Each number is 500 + 40 x the weight over its row's rms, rounded and kept within 0 to 999. Layers, rows and columns count from 0. Numbers have three digits each. The size before them is the row's rms in percent of the matrix's.

# layer 6 MLP down (transposed), 512x192, rms 0.095, rows 38-62, columns 0-191
107:469570531486505468519433436522466496505553531524541483453531548480477497552451528503502512529515601485496464530532440516537483574491509403587508447442462533478463489534481534569526480487489506529516423476472462486540516482449504553538456451543457516598524490499488529456546472462419561494485507510450515482509479552516502532523511484468572447426462561484453463521535610523526458531492424442523518459575479492519584485481547537584472458483467539510525501475499480529463497543466512475441411505510484523488489496442490499492414465611506464447477474493553548546472479478509476524
097:553508459467540558552479487462606540551481449473541502436535570510443412429533459509518512476480479450486452510442551507520509498526467538512511400417485581526516464494499546481436487471461534512549456465477520556453473518475480431434551469480412514476566442492513514501518515463456466521504478538521452465472494492559575519497481456469532539491537474530453504541545516445433473498487532511512537511489488540469439553574467487463525493499550530467520548472491502530450570535553514440580481452569529500475524447524505460565403441512490514455484511554501472530500570502471552527
095:559478514509481510517509488513420430472486504570516498478529521518488572489488410528545481402431498459525496521448542440507510491493548595529516499461568500466493463548485453496531588451504483491486538506515493443520464503581548450479436529509393466470564535469469467500509527466488469482508500494585515544426455515524500565487486496432504424466491400445464480527516532522470497497503540559479496469531497546533554540459554530550454554470462505478565497476429515522500528572569514532496488477497538489547510439574524554560532509530448449450567498540453519531502481563480515550
100:493493474537556525489520470535502494489490471536501512403597534493488476487515531522513526424454455525455497497470509451479490486488477523445528487509479514503437393451574392543485546533573475515459497519502501532412566542524540458410533533469493510461468490529470469542515466515460522483481530555531546565473575446477444424442513496490500457462482537457520469502530500468467462544537577558580540434446475473520505538468543511464491516533484484450531499425527490510458506452527409530490454456547510553452547548526436588485477554495442504475433521513546549492481489438530514527
100:490514452537583459551503482488526591492447471479544498503503416517492522452438477492473470494488409478535579429506515546495524500523526453495549524496516609526534510540523432436491482523542541496502542545466486486510489516550524496439481510504478447567546502439473486474471508462560477440483543395562423499429517497559473500429455445509517449449458434501440512516453455551505503481448456527501457466525415522565466552509526546481502499544506580464495508528503452459562497485468494455518466492501526491509521544552501511509530543448515438471423466486491464551471445485478475389
097:512489508470427504532450443511426459533427561515446479409470499528497473528448483531464473553473470520503469490475544477533508497479455543510418473516434526476489519453547503569455538463538521574480483535492535474522532527577470527476430438479506384483485454460519443498465494508489454522470514507452535463475537486554470464511456505463548444534497472490556479433455519487502521491543479470483513463520514515494528445471493470508487519487589527511519583527549495460543385496499485568489418509511422486491570485554490543589483493513534447411537528426475485511541493462567447425
100:451467506449505501537452416546512535463550472450464544508491507500436589531545464498487503471426529529515469511535525518520507540580482456521486562483497471515479517506493464526456518458490524590517481569480444552527518455515486504552481572489543478493457483497499489503562466560466604407477452539547547473490527506431526450482518531577576406433527545454463534499457497482536508470509529567454495478472476460473462542554451506443515454480460375494514572502531522516515458466498521549475494556489535557521505430520505550491471461471488515536580530500518506487571478580438498484
101:483493496535525444542513536458470512502477454604546462417561475552396439572438518492482483447497446508472464614496499460566545568519561500531493456427453540453484475506496525486518526514523558523543523525522558531459540495528433521524507413456538539503422545457529509494487544501511484524524482521577487547465540513487524475553488399485498468549505489516499527505424422505481522481528488475486552511479507563471448485481514491501491538461453517432519466467577527439458563542453437448498506486510451515535455478441449427543535474513530520447469463479535511429460486511479497533
105:504536470522470407505511527454422521418498525606528552543464489510560530486474480503470486494455559481516481514489495461542446474485502366497522527556454485463466453449534443485538520570470517500440492503455633483531434537480512466468493527516566510500532594491519480473495467473486465534481518457443477464435472468472599507567497427491483441526497558487500428560530512583490527498488478489501512577480538507535491476503448467487437412491503547490473497475518498447419492478461560526460506514459494489512417504497483495507567522515486469464466485510455510512518431512548560522
106:498460438528498522534480524538516548507464591460477488476475500484411541517469535428477473507516514519483571456562485549514428519483511639498481495519436529420513495439496514500562487518454536444608461465469467481541493473512469460564476503490486417519482529487501507467456482480544490512560565518540526511536503546411521478464485456533465527502521555472475500507493531539505529542533540432473465468509462481517402482488462477474438472437458536484562434500526519557537518507527494392545433525481422454481473528485537503552517486462499410497530449581457532535484504461472467535
098:593465549521479576574584520464474509449520511465518472455593547480539478518511449511510548536497560471500476553487528423462504520433451443441515550523524461534510500442456505510515497494491528560464521500476437490563490540433471554479516449490563472537513542477558461535510471507478505445458501498443507519458502430456505525525511473482423478515427469423541479508487456526464483535530446457505510519520586520465464428557514414532452501441479492550590506448505500448461535456472464516418476596443508487480460486545472484499466537484498428533526468538544468475482507569554505515
102:504430460476458500488496482538491529452509499431492560475393449485518468504601427450530521530519501506510520503502531473470533492525470469558556618518484434481602513457568512539454510534537548478528470569518523476475547525507467463525502508449499455521503478587493557494479501433453467528477479478513533512456499511452469472520486435468498461526571478549511505559432507513520500590560513545468482542430460535527477531482528452497472504534463418484410497516415505490542525477562569510494539543472444475465517460545473519505438486545522456475407458497508547471492539531480459423
103:492513467419519495531502518518473471474443525515463478537526464521512490442464450547546507546491493484469478482493469463524518533485554465501465495478553447513484453563478430491537522487526511468554480527542504545536540480516520459508538557504523536463450477520490618425469543558498444454443479483541549559470524477449458499569465517428535480505524455541567418561490570526509519429558509452566538515491500446518410495505454439523438509568470587494528460462501588511450489462469484501493452462555445511494445454534538465490592482512526541513532394458491552535491531536521499572
105:479465532504562535512500447532534443509549430482486483413491563529551551480475509517458516493525497477519485513477472482419493513476521538516372471499460499509486526588484502514510435538424468497536488487477491484464515441421484502474505441522430493508512451488480552506514510440430610557444485468456539556590512497519436447531511517511486485501541492514500453439581517470429521551574510489504559434412540545475536570471557534514508555484500477489560509562462508465541488393522499561483552488470461520503507490458455534482485437490507512495447489484428558494541468536534480511
105:527499474507464481492457615467510407568534527492506580479478552436449608449515518476423469460485491558519571478533503528543378527513421489548525485455497499534483508448490502513542557554573549488486505421529495438526495481502514443496467512497535485485488459475452500524532506546551493494491470471478528470501531502514517522524509546555488560497558395467473517553437487460537520481393503476510558509549598541514533521511523560494485455469542487448508491499511479487429522587493451456479523468468542512494539489547587473477546510514455516511484558525504525517548539499468568491
098:541512469438411558450559503529491484598431518479437424578490453511522466511490462573490505510479550552422486451502481522497479446470504464491525550531559481534551572524462443508543478471508456484488525439416506480488490513546501545472493432563456527544529430512516548474418524546487516472485546466525384514482486503479547464529535527481499519543547493528443550403494505511500604505523494416526504520443467486463539553480494497449496470562525548521508510454519454433528498512510546522503503553464483465536509524550539560460581533522494528529559536540501499478434490505465528542
105:504455473448491548497465479529432526542554456523510506408516464512464489439476472484463523545528528577526459565437466485441487543496453519575465446579518530430467486551480359449488484469476509524464401431501549507463488512518476519483472435492491517519560504519555452416453509459497539527498508519454496530504552528516529521536535482503529453500508530534538492520566506472512477485540432525526538552505483504535514544547503499547518465516498490504364498520424550547550483517575512537541507486536473485511411521430504486570420531446518562534516494556558477492525476536524499516
099:555487551466497564499517487484442576453487437478481435499520482565543499454520494539480489545467468515537459545496553517524485535464505659522495493577520442477561519527541428507524555431551499534522513518554505488473463451511441488454528553515474471481505540451509525449597506544515492496475451489506506476499454539528431483445572541483541488483514540580571476541528475605478534457429486507521501505544500446490467456495450559444421502488504539533507442487516556604512548560522460482481537481500450538546539460493505496496529510511530485463498551520460569518560550538486469486
106:429569553472522474498512502512496465497528465516496498550518519529518528465463573561589440520544488471480542463547434452532547522542447490527462491526454520532523491560510444583534492507460486484498476480526434538513592491538516493526577472428516526510488501520478466464507454473501484535493484542475540452550488604454500431471533497496531487564490497460500481457503563525607417604469486515500460474513489518541504429464586478460450539488552556579512500456597501491545491435509497541583540450533557487435506558505492533482539552507572497480507477471472488544549464496501521523
100:483433477523423552485473516528414516507535482544517595596566484514470509475495453527457457492480500535510437507483472458471538480446524494519457461554486473489465485524501448494540552458498497562541516474547434418483482482476456493514536441474500493566454466497505425494545451448508487504438429467491528477531502477549500515503482475454473539490488416466570615537468459534524456517449452513490528463475511502459450466594519453509497433418480522503458474530505424403498534507494452463521436495442534509527448438479496508494513531498499595500529487485579553491496552507495459582
098:488478436502399545448539464527507441395503455465525549459459507442476567449448521553500504474489468480469486518561526482397472498510585549444466556439472554516524503523526428534572520436499541533481441480475476498442523493432541449439507458527491488506518466476506543535519532491525459542527466528527505490498520550500528559554541501556503487498545469530490479471477511510478454478522449487466516485541476526426455498522509506448532480500550427485434485526496507530585479449597489496508481526445449422536577449545524450565487423464450458473429460498467526514463489491475436475
098:556497545479497539520484494463511532479527459478483453538524542487479509486525450539513477543496480471552517457591508466496587451553503556396504536463537517497537545565529526502518560478474562470440539481485482517452458502502558514518503530465540501445537510525582528477515560520501499516468478561497536527518448553484552516505532546485467493539444464465576548580483530619489550458477466481511541516516506498466467482522481493480474486505567475460530523550461588493527491523528437374460533520441563508439584487434532476507518565416434450538506484550558487446439482467551491524
102:555448537453472462534517483419430494510518467491517429478555423491487496469464455528460527548515558523461484521489473482604543592421497498590439530555527443535519540482476547549513471434461534500481539549483498557481502517480452488510478424518535493489434417498472480471494417502498494437513447507480534565447497411546524522494470529477407490557531460469534595568502472478472528492473494470504494456493528445469537469575448497558434481481515449523496535529492520458483511487562477534544532487489507510449501517502516497513482511528506460570457452517521489455523530467562601560
100:556533493486504434480495500510571546542525454475469474577508482479506464470555498471485517488582484497515516461437472476508551576500515451529551478469510477517435547541467509482546428491465548438454451486468512485546505449528559498512535529537544566444499520491397555606495529561525538551522555514478470533536482512470545531499504496506490510543495542575525530537474524488594490524560528567469524529500565474449524481535480463524566446561449496481418412543573550428546522491393519475463473452470533491466533547501466504482520531442513539457542515514531489505561464525526464564
103:534549503467464539482498533477553473425492526549538535470511539474564561448557491569547495483515503474549461490547481525468487437557525496506576487495547531547559523574543480438562448487487517447533454449491498446473467428461536486490513494514501547525474585462562519502511474553506473508565511544503488407494504510496521435514468535549423498452519449418447511470533460510494496524536536522469460458513517496402490427561511487505483428469472537532645463519492503513540553502518443520461457538472482512459480463596532466542486452498550521439462521509538488565464468482446517478
# layer 6 MLP gate, 512x192, rms 0.0962, rows 39-62, columns 0-191
102:467497492519471439488473565522428502494509459472433470542493489565472505477554565483492486472574543589550495472556475507528486486525517494591477459568408437500487523570526430492485448497558519495497544543477476454479551550439493478534446510554432499429471534532511527596524518473496457489575465392538514482499526519465459510547496530487481526496508521510496511505432512491486399567538516487493454533519470496480537530435486536480476485482440484502503456533524492467554530531468497525454522495486548557506472492517442574407486586455515496501491497455439526601499441458448495439
094:471520520576465518450470525554450489481563452507450604413462467489544481427571562531580512494610491456478444476525409471519522464521489435421485553432539551415449539542501434550547483523503475515509515505568504525468510502527542458582486513494519472503509502478606521477535476525553478584503460487441466509440494480543546501491476491444454536437522516482486475537478509502475489501488544509536481536523560472483488492506518469482572479549433561463491451488502567462475524474492486518465482505538593551430488528494515564444480508488529490535530519472518443526478522481519550528
105:527467425466461541500507516531523449482412513476522533469533585430491475489479523490409494486505428486436491424442523548535389525444523453481473442463535500501461520498540548474450513584510446425572493579507518527449485472465476519469568526553530521606525505519547415478511530509485513533548527501489546528525436465479496491531444474562478579456502593490463504492456486499460445527507541465517491552454553493530499428516441476510528520490439495553468486409502511436474521488465477519461548518529551457504512510468536441522523496553493481462487513521523489540465452458536557471
098:519559537524444518521555473522503544432554437529559469478507504457506471479567546507596459487498432476574496445439475496509451572541464501446529484522496523493461545542373482511467500507539497501567540437499507557494413510454480501466526497442462426514498496398495514479488495551455514488491552481507525528526532488442466505512520516561489536531456542490453491567377525496492547381505463550556492522472534554440449518543505515519523456493567514430462490521500485539472483486515536460475535498501474546502583439506457485505490557518508473451478525521544555426500463487496466459
101:548524482530446533536525513466559496462438572447521498510543436499552513463508476473456554477549588529477504504459469578474536503463454484491564485513501554548459490520441504472477564474484490503484470503553528545523528542407507467506527467494516525570530481526421517562513501513489447543462545515525481469530516544442510535560418498495493447433473513480497517457543502530575530522473489584487548554528456424510485463509443551472390561553501486445460467471509484526454506516471469472505534459539575436471540501534519535524477590490508564477550476422462564523454467435531572483
102:515431424520454497495483558537536485506499508518495583456532500546505446430516507536523519531502490555469434514494443630511473481439478475535445493466467485509521507522514426434546554406498431535475450455499590532525512518521496512516492447515567458505461556506449500477472526531421498479542490470496483524517502439469454491473519438574445469449459524520493534515502570538504489488512502478428468457497434427532439541526474480414503481438508459509525541532475540561497513496542488491515490483473504544444465446528582518525608472405449498501523507517528430458504429475504533471
103:546554450491477505455511485513573544561502538511423514524481547492558548449515507507474446589516488497458468478489509545526463525512439496504425552509486497490521491447509502551457469531448442502481467486496474576475485495507543481463493473510527527495608483495495411539419401485465439526482478456524505506529461394501489525431491568540427578436458466513471541480484518485513443469510549543487482534525457408509456528422498516469508418586500480495406532571502494494524474513509531495459591503547554558463544491476580545524474524454503489533544506511449494503479496531518506540
096:487454452504496446565552458491501532537545473559572454519505532468530398442523555516521509494470499467508530449457496493494491462518503494511535487472511528528451538531490548512507519502446473519389421465532499516548505538505475520592507468447489487489496544498496503486506573546527562565486532591511492511464433486413525469536590519467491502507448553493541517499545510503509550491434502563472542573514475575554477471493495445484552517505534455431481474485455511564522510515471559405522511425459459512450515430520539438487483524455537533499595489435534489460474517563487562424
107:553418474511420490498533503553510403590524481564511407556540531547574426427470523487382521462485561497488483473516575554508539487526482481434479494431523482552491474566517501513451542484468482470517453502492554457539498477494496491468504479495469564483487509483487499495480462465513478546448479505519506520493441482500473520489481486579547512543485516491454529512467500532490497525507539595434481554523387512462501565525504474495473488514459481459521462539521473450523416493535477618482485497553539622479480435518474492507503534572498444529521473427490504537554497501472510489
092:536544469513449510453576502501524481502438565542462612443464501512401496470518569489528482515508512545564439415571493490495486570519534455490520517448533479452480487515399558440508470529494457489457500475517520459521451421447470492497570566529523483463506520474449497515492489560536423541556451432507459456543454480566470522477467473524507509443543518481530565514491546476574472493511502506500525579501502485563557522506575495489517527523539556490423479526593569454479510462514488480459454500530500522506443506483514496501431552510524472484483428490552536461509534414485520470
101:510504467506490427529500470506451536446515458476444484555583491533487530539435487455515497479428492521450427502559476511419449593516476454486472512470526520486402459532488490476535541532496481545530506429481499457547523538439446520488469442592521538501536527512491509521479499570518479524526437454443426439528519455522547496524518530492486540537514508450523532500552504513479475429476499561456568527509549485572480498484545528423440440426452392559489577501528516533494448523500495551482501512487523554503424454447505454518505471513492474467546507465574587508529548452523479471
100:493507423497495497460468525517487513509508476460461539500533546493568475436523558463523569459516490497532467469446440524499510448452473442505523490508491529486415591494521549536443498556533443503514476468460459549554432485497490495466453482577470516532569479512394480619508557526480551522470535451517525541554455541511490493512458517517482503476561519536536465496395475498507494447501469508497426475439528525568480422474425479496525522490496459495536510417436517429506469552460469491486463388536537482485490504532424540454462538471445577550502502476496448456493484501535520544
103:502535495501473536535513435537494422486545489472447530478568480584532492429480466528507498491524505449458484486518453545432480529527514472449517469568486509472435516519513438566553483510489526516431470502474505496497491514456521506490532459511445529503543506486461504504558510560486483489501518489536458514534523557441469511498544501525428446502529542491474511481461452522496549484456510495452446566442516485461517429554545607471492563531548544462548499481482494481507514476567498597475540415450426472509559529514465459513482542436457617410439418507520470428589503476468562546
101:528453452573467446534542518476538458545539527550467472537491488505540498424535538470500478577537466481526437539480554531450544480562512471480461556465503505527434590528496522486488551503462450552535538569457489531511446486454531440507476486579507565505568510395476548547452462528475490500537458537562460441481382497564536429504467561526446489481565460440529571525525468489525560530510537558476489510471474481545547476530468463455506554513502476489488581503477470469508525478522502540483512429528567505546533531525452548494497497479544441529547497448509470543495501453443553476
099:475484507559496487473517504485452504460527519489544569470421470454546427506485472467525462524511509605598487477548410450456524485555439482543507548561540539521493511446483511476479562455503504494510520457520525474543501519483462504457536513559520532402539490429487515561452456554511509459524461528546472442456493476561482439557463452481448547516461539468524541525535507488494505507492487487479530477491585514400551514541501507461499467484494448521438506518415464537531503544568545461471566497506508515491479375510452587487496536506494537559465517546500497527486512510385555484
106:491564472563463455506494474521409463520523489510537498477505546548475496517542587414528507439494471499550445493465506587467491507453438462580527414534516523575487533487493519504468509526499420458440464485429457570464503518523469510487450394441440566568517492476483469510547528525510463454531516442484530536491469568489565566465511505518484535487547486446455536515508496512516484422425458531508539514511531526512570408490458532501473475383535473509510525471491469511533492517525536438456528442502462532451461519471437508517526542506496508456424570503543489476458488510549515472
102:538590511543465479533525477532519492535400499469498500469552530557483579455488519486507476487487519440503485497477525552489567525616517499537522489476495405482468552527547417493517483440491500517486516523481545483531534503509489486564501483510472442544550494433496493556469459491522435536468550513549481499594555497491517524477598475492545466512507492519551574541485502534484574484550557556521488529403506502447543525548512552474434457553600506433482503422543535525530511546535442539511511503442452536489501504470535463506411588508487487468518488463528518460532467438466557506
107:487457460486512475508544511530584505538522440519436489550501474528570490493541460419441480517537533507536478474532513443542586485556500510456490549487491580472580545501510540581433482513533560529378471410467469570512507526461450512485497423524511462506469485508497496491511455517416530540532453505516484488507444521525550443470468520565458498490549539498452499482550540492585458451466447522513464405496478463484565461515457544438419510500500550508490480470491477524534487492527610515512539507492526492460535442417536497496531515457545535515559525492553541522558487495449478515
095:487547496535508466477551429491560497496560554530442520536486442388482525501476576496565454497563471438522516524540492474444480588517494497492491479428576511449553577483487465470490516491494539506526466565437470464449433543542552470515517566556504536460579487503512553496477496524487498503532508396509505500476499472476536552562495528535481532468563425539503469478540422453511552471560561499479436504560437531424513532510490500451539475533439456419482511530463549541483541524531525437459505529543558485518564522525503548566525484503561491502510486529449488559515491468480540521
098:498433432474451442442517602512496490483541546495463530502553425491574518470554464533477525486525486478532565571522489509509531471491571453537527452484486522492480482545411519454492497513469518494496532441551518483518482488504545500479503434528502497498482556485518471497484539432545518568497506463471517520516387475504444517547522629469479477397522522471510518522457492492497462537466504499404558468484392486519452527515547431479496558507507474509515415482527495438475455433475511564533508495434468476506479488532527480498492564587521454425498481427482544444506497491477546444
093:575515533467518482500537490467562536531494485514526484552469518516519508448511521426495471517525469505507495494438506450518483429494501511546547531451519452497492479580447525469521553457527483453571482520432469495512494499553490489543510487496420444501475519449526526489437498533528451513499423466573475507481446477505443497562446534574504480539526512480498588513460513551446504508533535547438542544458530527427536587477536584479517510562477369507515418521469519451503524513541484447497532430449492540505550422509457517558436576414480502474536514484510474479605494441520509498
095:575439517499490509540526503493470525546553602527511503548422480554497560473538497522584465531435435547502443520517458474538487530545511457533455486501589492511491573541497550535480453506489444426531514468537501461532517522470434578452511510464502521474492557550453534486482483616491490464480463544454558502476548489521595430507537454476515534493514498439491568538465441527518543568552489456487527463536505517450488473520496510487477485523430500528570475442519442452569457488481476535413461496492519474565480476486520542537477502522526485522472436473545466516597486469572522492
106:514476469519471562506514559527554460471448509581526499504562454527499468454560556475512474506406566502544522553589507569503547504530491475472533524504482450540491480496519468469513505591484527476492509475461587533471447523411467498484510518554533468555474464488512586483489460499501551488514461452531491430575460465528482495529466513437403493507550459462525545523502459492524485472518479484504556443507527426575491549586492487411471575520480493514511496556487476463523515460420524520465554524498560537502441521504521500442518522511448568448513508454566546544530476485453600478
099:525503447498455476470471530573534498460463551526421500558475467526503423465501475530546529547472415513471512431534514523509604518458501491548494575467461520504499565524450512409480505483529463552478500510517492553528506533446462521479565526484498473568460448443541458546567494560515531535455551489516438397523488443543497456468491482520490511472461537546454545579455507512530486547480445536471543565517495414557488598507488474461477519511464526487482385510509484450476452455493431464465534522559553578517475479449470533468522547471448493456480484519528513526536529530521501530
# layer 6 MLP up, 512x192, rms 0.0979, rows 39-62, columns 0-191
099:521507523476496498448469435481520553541438554477501518480594515491504595481488441526515554473476522469506504516438539482455528478485453559481484378508510505534536450484522528536497514502477573549465440499490484544541475547507527502410473516476481483495546508517468489515511560495507488518525519505530463489427508552524490526475419571532466476468557456498449445467502446570524516516506491500452496531468497402439454567452542478530571505535531507497486492516597438554514447529496532493555474456559540466573589453534506565545519546513522503514551463486571456513460489598593487491
093:474519498518513476473510459517452490505466551479503493510524535464528433497559501549530482509511532519436488497536459493559480408590506458482518470519557478516493493477488521574504468575561473490450514548438504509458467519488483522493484525553612600512540474479489452532462484530527517511495430519464503508482447492446519558481465490489445466477517476487461430533475508474528532504471587432480564481536538450406460490514556503507502482595516481535511483398466457476502496529523527485477502491456551428422557533482422469493473457616520542493469487587462433551555462564458536530
100:456522506497468591477508483521476478503485489448458520530501498476495445525477482393508478545489461514485492447509529506474447485502494457480470465504522523470416523488503465516565470506544414475445517554524450534505585515489477472445537539522520562401492437515438474529548460461574483521571586555545578421520517536490497495479535458474487473393541513541524509465542503490448476474475475430509543490481513536513527405528504467504492517507462521458462634455471517499436597549535494522447455423519462512472541534506432497550584512540488492503504517579514509499492498497508543499
097:535478475424507497456502492467472469482513456458532563488438517521489502430533487495533506470521513481573508463464494527530490465457533550527454475459478506490547569493510520500518424606513470474504548576537512467513541484547495496476578527471516442488461475612531498486436478528522536577512496443494475443581516536562442388476501479403551473478464504577495504527532450541474552541519481492504591487529490493481535492488520530512548524500438521523563424471444508481527505445508535520534450548471440507573491469527569490538449462496512452513536441488442481542537493445469495607
094:429498444491536513512508425551476524514465531503490474545466445463450538494496496514526532497425509523514512494558496488448559588498524509492453439466511493507534505575496529584556464559534503544465530546554446540525511500399450496497452544535497533475543504520487432529532562461489562532517475518495453456486439490484469486554550579490537538427508492486456542555517502429522499537428423520529460538523470451520463576574461482582486487508444534438470456493554567505512509471414581515519556435543478503546511487545479525483507478541488557571500498449472523546435485520458473456
101:457473476530521489509512456555516516450492478472427507470439525515561495470511410506437482463561571575454532524526481518447491479514534499527504473416582500520543439555516553514487505529464485454582505495546508462508477501486470440482479525494490576442487438499427476527507492467477544521468478556517519540592469432497503529548567558477497425460561482442392499496494502461446478527502470536485480491536439503439448463444397530437455453497536500485507549494465569528498499457484450519548507548489497555448468466481459512537518477611476487484534492463530464512521573502429470504
101:533507524492502438491498520488552537458535479538489501473418500574531487454534490448474534556481500572436510504514524421528533430509446495479536566561531455514467494421456454431505487500535554621479553445479464534518495513463562591506500490522505499516521473518429490475507484566532565471433600528514502527467453476481453502544494470530499501433439506551598445415520495534537508491419449531486450524497376510481421525541491478506482528536530502464519443504424474495492515526510552496520516485549504541489522507526529479483513490461578465539511504565503494483519504485573514443
102:525499514477463525452449534527465464568530438459549516543503533456521554472459519514532527485470565490530448434520550503477556513494489479569482488584487498434492515514513401523481457496535536419464503512464475520508487555513584415493446524487494469484507533477431457383518559427482454514535474498494450507470574558451557497523475507509455480486471463520493505574557543521411524523550535451503540490521556524453475495497504499519489472511485450548527499518536509437501512545517475555477591566476590461439492425467541389485486508452492526513498527551464442493511540482529474562
103:493495466420462523485431505537489472529516476496516488481559557431482459516487565454493529434478475492491509461467492450479555581493511487514441513509553493479500457536476496464555430507469468505556451501600506509445407447481422505510592545568543453505489515509480580520538517478461505526483437488491456456508468495422500437467482544492464472489511554542490483437514462478465509469558452477493471519516499499490533544443512579534472536463461495459519411539621513480469529481553529487464501523477421478484496423540522494487449444500446468543397474573443465550516473462494552506
096:538461505460526580577611560456555542497537508481494588441470479469458485526462470554590470571507529503474479440537443432455481527492456556479485545558559529471545461463493473522579436507525459500515494454526469404493528476530471538495543534514517461443488546519489510458570461490571491456530446502576451489486513530512451522509501489471488486502546435461569531461544541484484530520501555489486530532522525582489479515449542513548552481420479459544509491581509507519542471443511494475563460560511454455525507517399496516520485463507515450529486446553496467467455549513465470483
100:526482473512505500483531496505488490485482504520514500446465454551512496442563458468455470513510477512515418570471538485514504497550542523491474499465556499409592565466505494526558453456487503508460498400590494591515452484488481472518456511514531465482457488498545537502425522474483446490438425493489540484440588477536492470486468456430558480516525455496432510506451511498395514502534518406515467469507461567536579526531535453515503484479521503480522538560478501545544492478563484532575549542509435531513469477562571548590496492508551461529452443408515485456482464527526488445
101:496477526544490510470449522541433531440432467517529494488548574576519502492498544450534435508446562482472434461527488465568447499475509513452492547448515539438447464554518470557562505482455452519526518549529450544551495566509435503453508531495477432488513448461498606460519512561570508536539475598506496572519539454506443530517513499495573449468512457465488515533522554564499428456440474505476435508537519557544476524485509561550469465486468521467448490487505564544473554531535426539520512520481574498479532467522491436537499484462423505440550499480520433513520564500512500533
104:486500502532499444495452530481539543521445505473462481533571531540467489513521495516567482498527483476611451433467521496449525514574464484473514510592458482465467431450436474512514460495550558496522529489461471535479440495476582505546471521471548518468471472491500535446546492535510431480512515558555503487512542539487495538494481520386488526399461467470464480533511546440547462473461495541466489465513457475525533458573577494505533562464534507523457548548534492529488510556522475467450548430482479487544554565478446462576511568442447511465529421490566503518429588475533532505
109:473561526495534538472470457545446460471509438416499540485485562483520539571556509492479483422481543538527545548483461548579475537493427502511570459468504435498495419523480498502550520487534486479495422439504480500515499483488460461477479521463437489559508446527517465462494514492525470566545498480453565555591525443487518517477449519514534572545493596535426517478432487503516424490473520488477540573501579489483435480442479581490474419525497436453485517501518517564494503596494497499463535565538499528428479478498547444530510500493439520443510542494523489411500498509474494550
096:530504505516465496555531522516530521558489481507504525491466481543524537525490438490485448437459553522509468444468512436456542487552514491468578471450541408445455500512545434513564501512560563482469489454446455510477500546447536606528440448411548504497497492467419437448453522496505471532507513552502510476546513548449511536517499526547541467462515445513524500463462479514438642600483495526482493577532446431507469582501442533514508518517561555502535483494435497513474449476536471473475481544461483466530490495472458479480502552476525536593498491450517498457433515449457520527
105:535542537493476487453491517470442527515481522532494513473564502547455501529471509513549585428480546492508536443489440521439470399551488520548467458505501496431547498466472452572531506500508413548561466451533509490532537567487571495438550485522490421488539486440478594398460541551597452511523519499508412477500531485518503450501520518478517521457533508485562481502507527561494519545484456516454499523518429525524490557503558491474538532482458524529567492499481437456455481503481449490553545440431475493500464505558454477446462479542446497445465586445486490519505494401487514490
100:515505520476526501527482480475464505530437501469485526485541469540488515446483475454539466485458456475473441480478494472546513511573512536534401480573495440447554618530543453549507528377513481500516480540537515445500489503554518539533548510608429490489502455443526491549414467542489455491472512496528444527531516549522456461445539503433548573506496531452584519550468501549526554488550612519440510510550500466457569512560562470489474451491484501477457513435510521471503439535520441495511544474424478539562449492508525498472451513514561490474458523539495504556478513460516536494
107:530467442493523528488538568490499479507569465466493541513525526442491462521540419429552423495525460577500447481506520428513544497558417512520497517557496541465545535520504549549511514463567591504418420516498489529433560530548537480530523444509511457505495484510505475488444484441541433499502513456573516498544557521511483487512429507521476462512562516482430487501495558481466538486457459484502519549483442474481510528510505472439442458441491495521483438503469421487487489464506581457506566569495444519515574446486447504472480494479626508489388527494510465530476460465467536515
099:540490517489496548489477556551578506489526522484501501455584498442538572517420515465513489514425458483430534532521435478534492504517450512489505556492504515450434432534545509451470514528492480521512491461489448517498450456496466464494466525558487444482496529508548507523523514428492604477548500522531425535539491568508530479549478516488464425555436479628490493429525522557552512473478533548559470483489494496496557459493575580507464495440511479461503473398414490513519542521527573546552521540499448492526534458501420482536496556504524493477522460497496559512561510552548520424
096:504448529521528491524486468510528468513494496513462525497506456566512551569570473504483429479480570394489491534481533504467527438458479493558503444517533571602503483555512530503480502499490489518531459423465512462541544458501500449468487498504572568553520505435524578428475598524520489494499469483492550480461471466514544521475492470485521475459553491465491434555433421517571527476354541427455527491501456546466483462468510507501508498507535503552547469524485497497463463483546418544463498529523584475485446523484494444502511530425573438487504500458496493520481473591449462486
098:578510513505516573498591437490522530512491500487580483490483509512484498467457504527512512565552455466514519502497519562489435436518509502516521499535524524451499523473528484463567499460553517458523435526539549524478453449490526472526523500487459480530462538495509450439518531496596459437426543481510448453602444561480480580541515483475527470499533487533524526545507567570485513410453458472496530531433517609502533430455622508451457512469519431506513517508471544504455478565497454499563520475499454480553499448499516553560495543467562464400496481562507500491474535493511497533
098:496515481506490476513522507506458510531485440502449468443511438459457483581497493472452495446457422579552446516452487504517503507511478437507447480480539520541512577413518501489524491517489526430540442507509477525524418489516531523514512509510536484493482480568455501517542495502520467541586471597476531539517574471463511517548533501532468469526525475544575459466464470496464509501482530478435594521561552563496527504464504422452450511480561419499471476502526494448624450495467515464473433540539459443550496511478585453513481419474477531552430501521480503443483537450546521424
102:431478504435504451559467462528444496481575475523550480551440520458497435534486517551410495502510493526477497460434533467485492541434507490551534456528507545520428507479449502502470456512502481512484498493484452484482560498546480527522489543492463613539498539462455438516511557501512504531525478603472541505519499558421490558441507511492460468531523558472445496534505537395517446508520547528476573552519572583482476434488563496533508430500491484442473501482485492515484453484498462466535518453548465501456529501474474472596518475528562530496518557513529437470417531444381494502
103:504585523485530543559506490475500473462461545520552539490532486525441583499493494551524479517568467451568421447430486484506532497515454532459482426509505526448524395481509518512553500531575489445487457558522557474488482466578470503483506490595552447508465527488489523460554467463502516514523523468486537505431520475463486472493501496512483541504514496484548486437566496521422500533510514541526454543535597541517569467495513503517448573518494438525509512544596483446549565562474554538563457495484397489524465513429584459513490509484551463536507488590503490469438483475496483506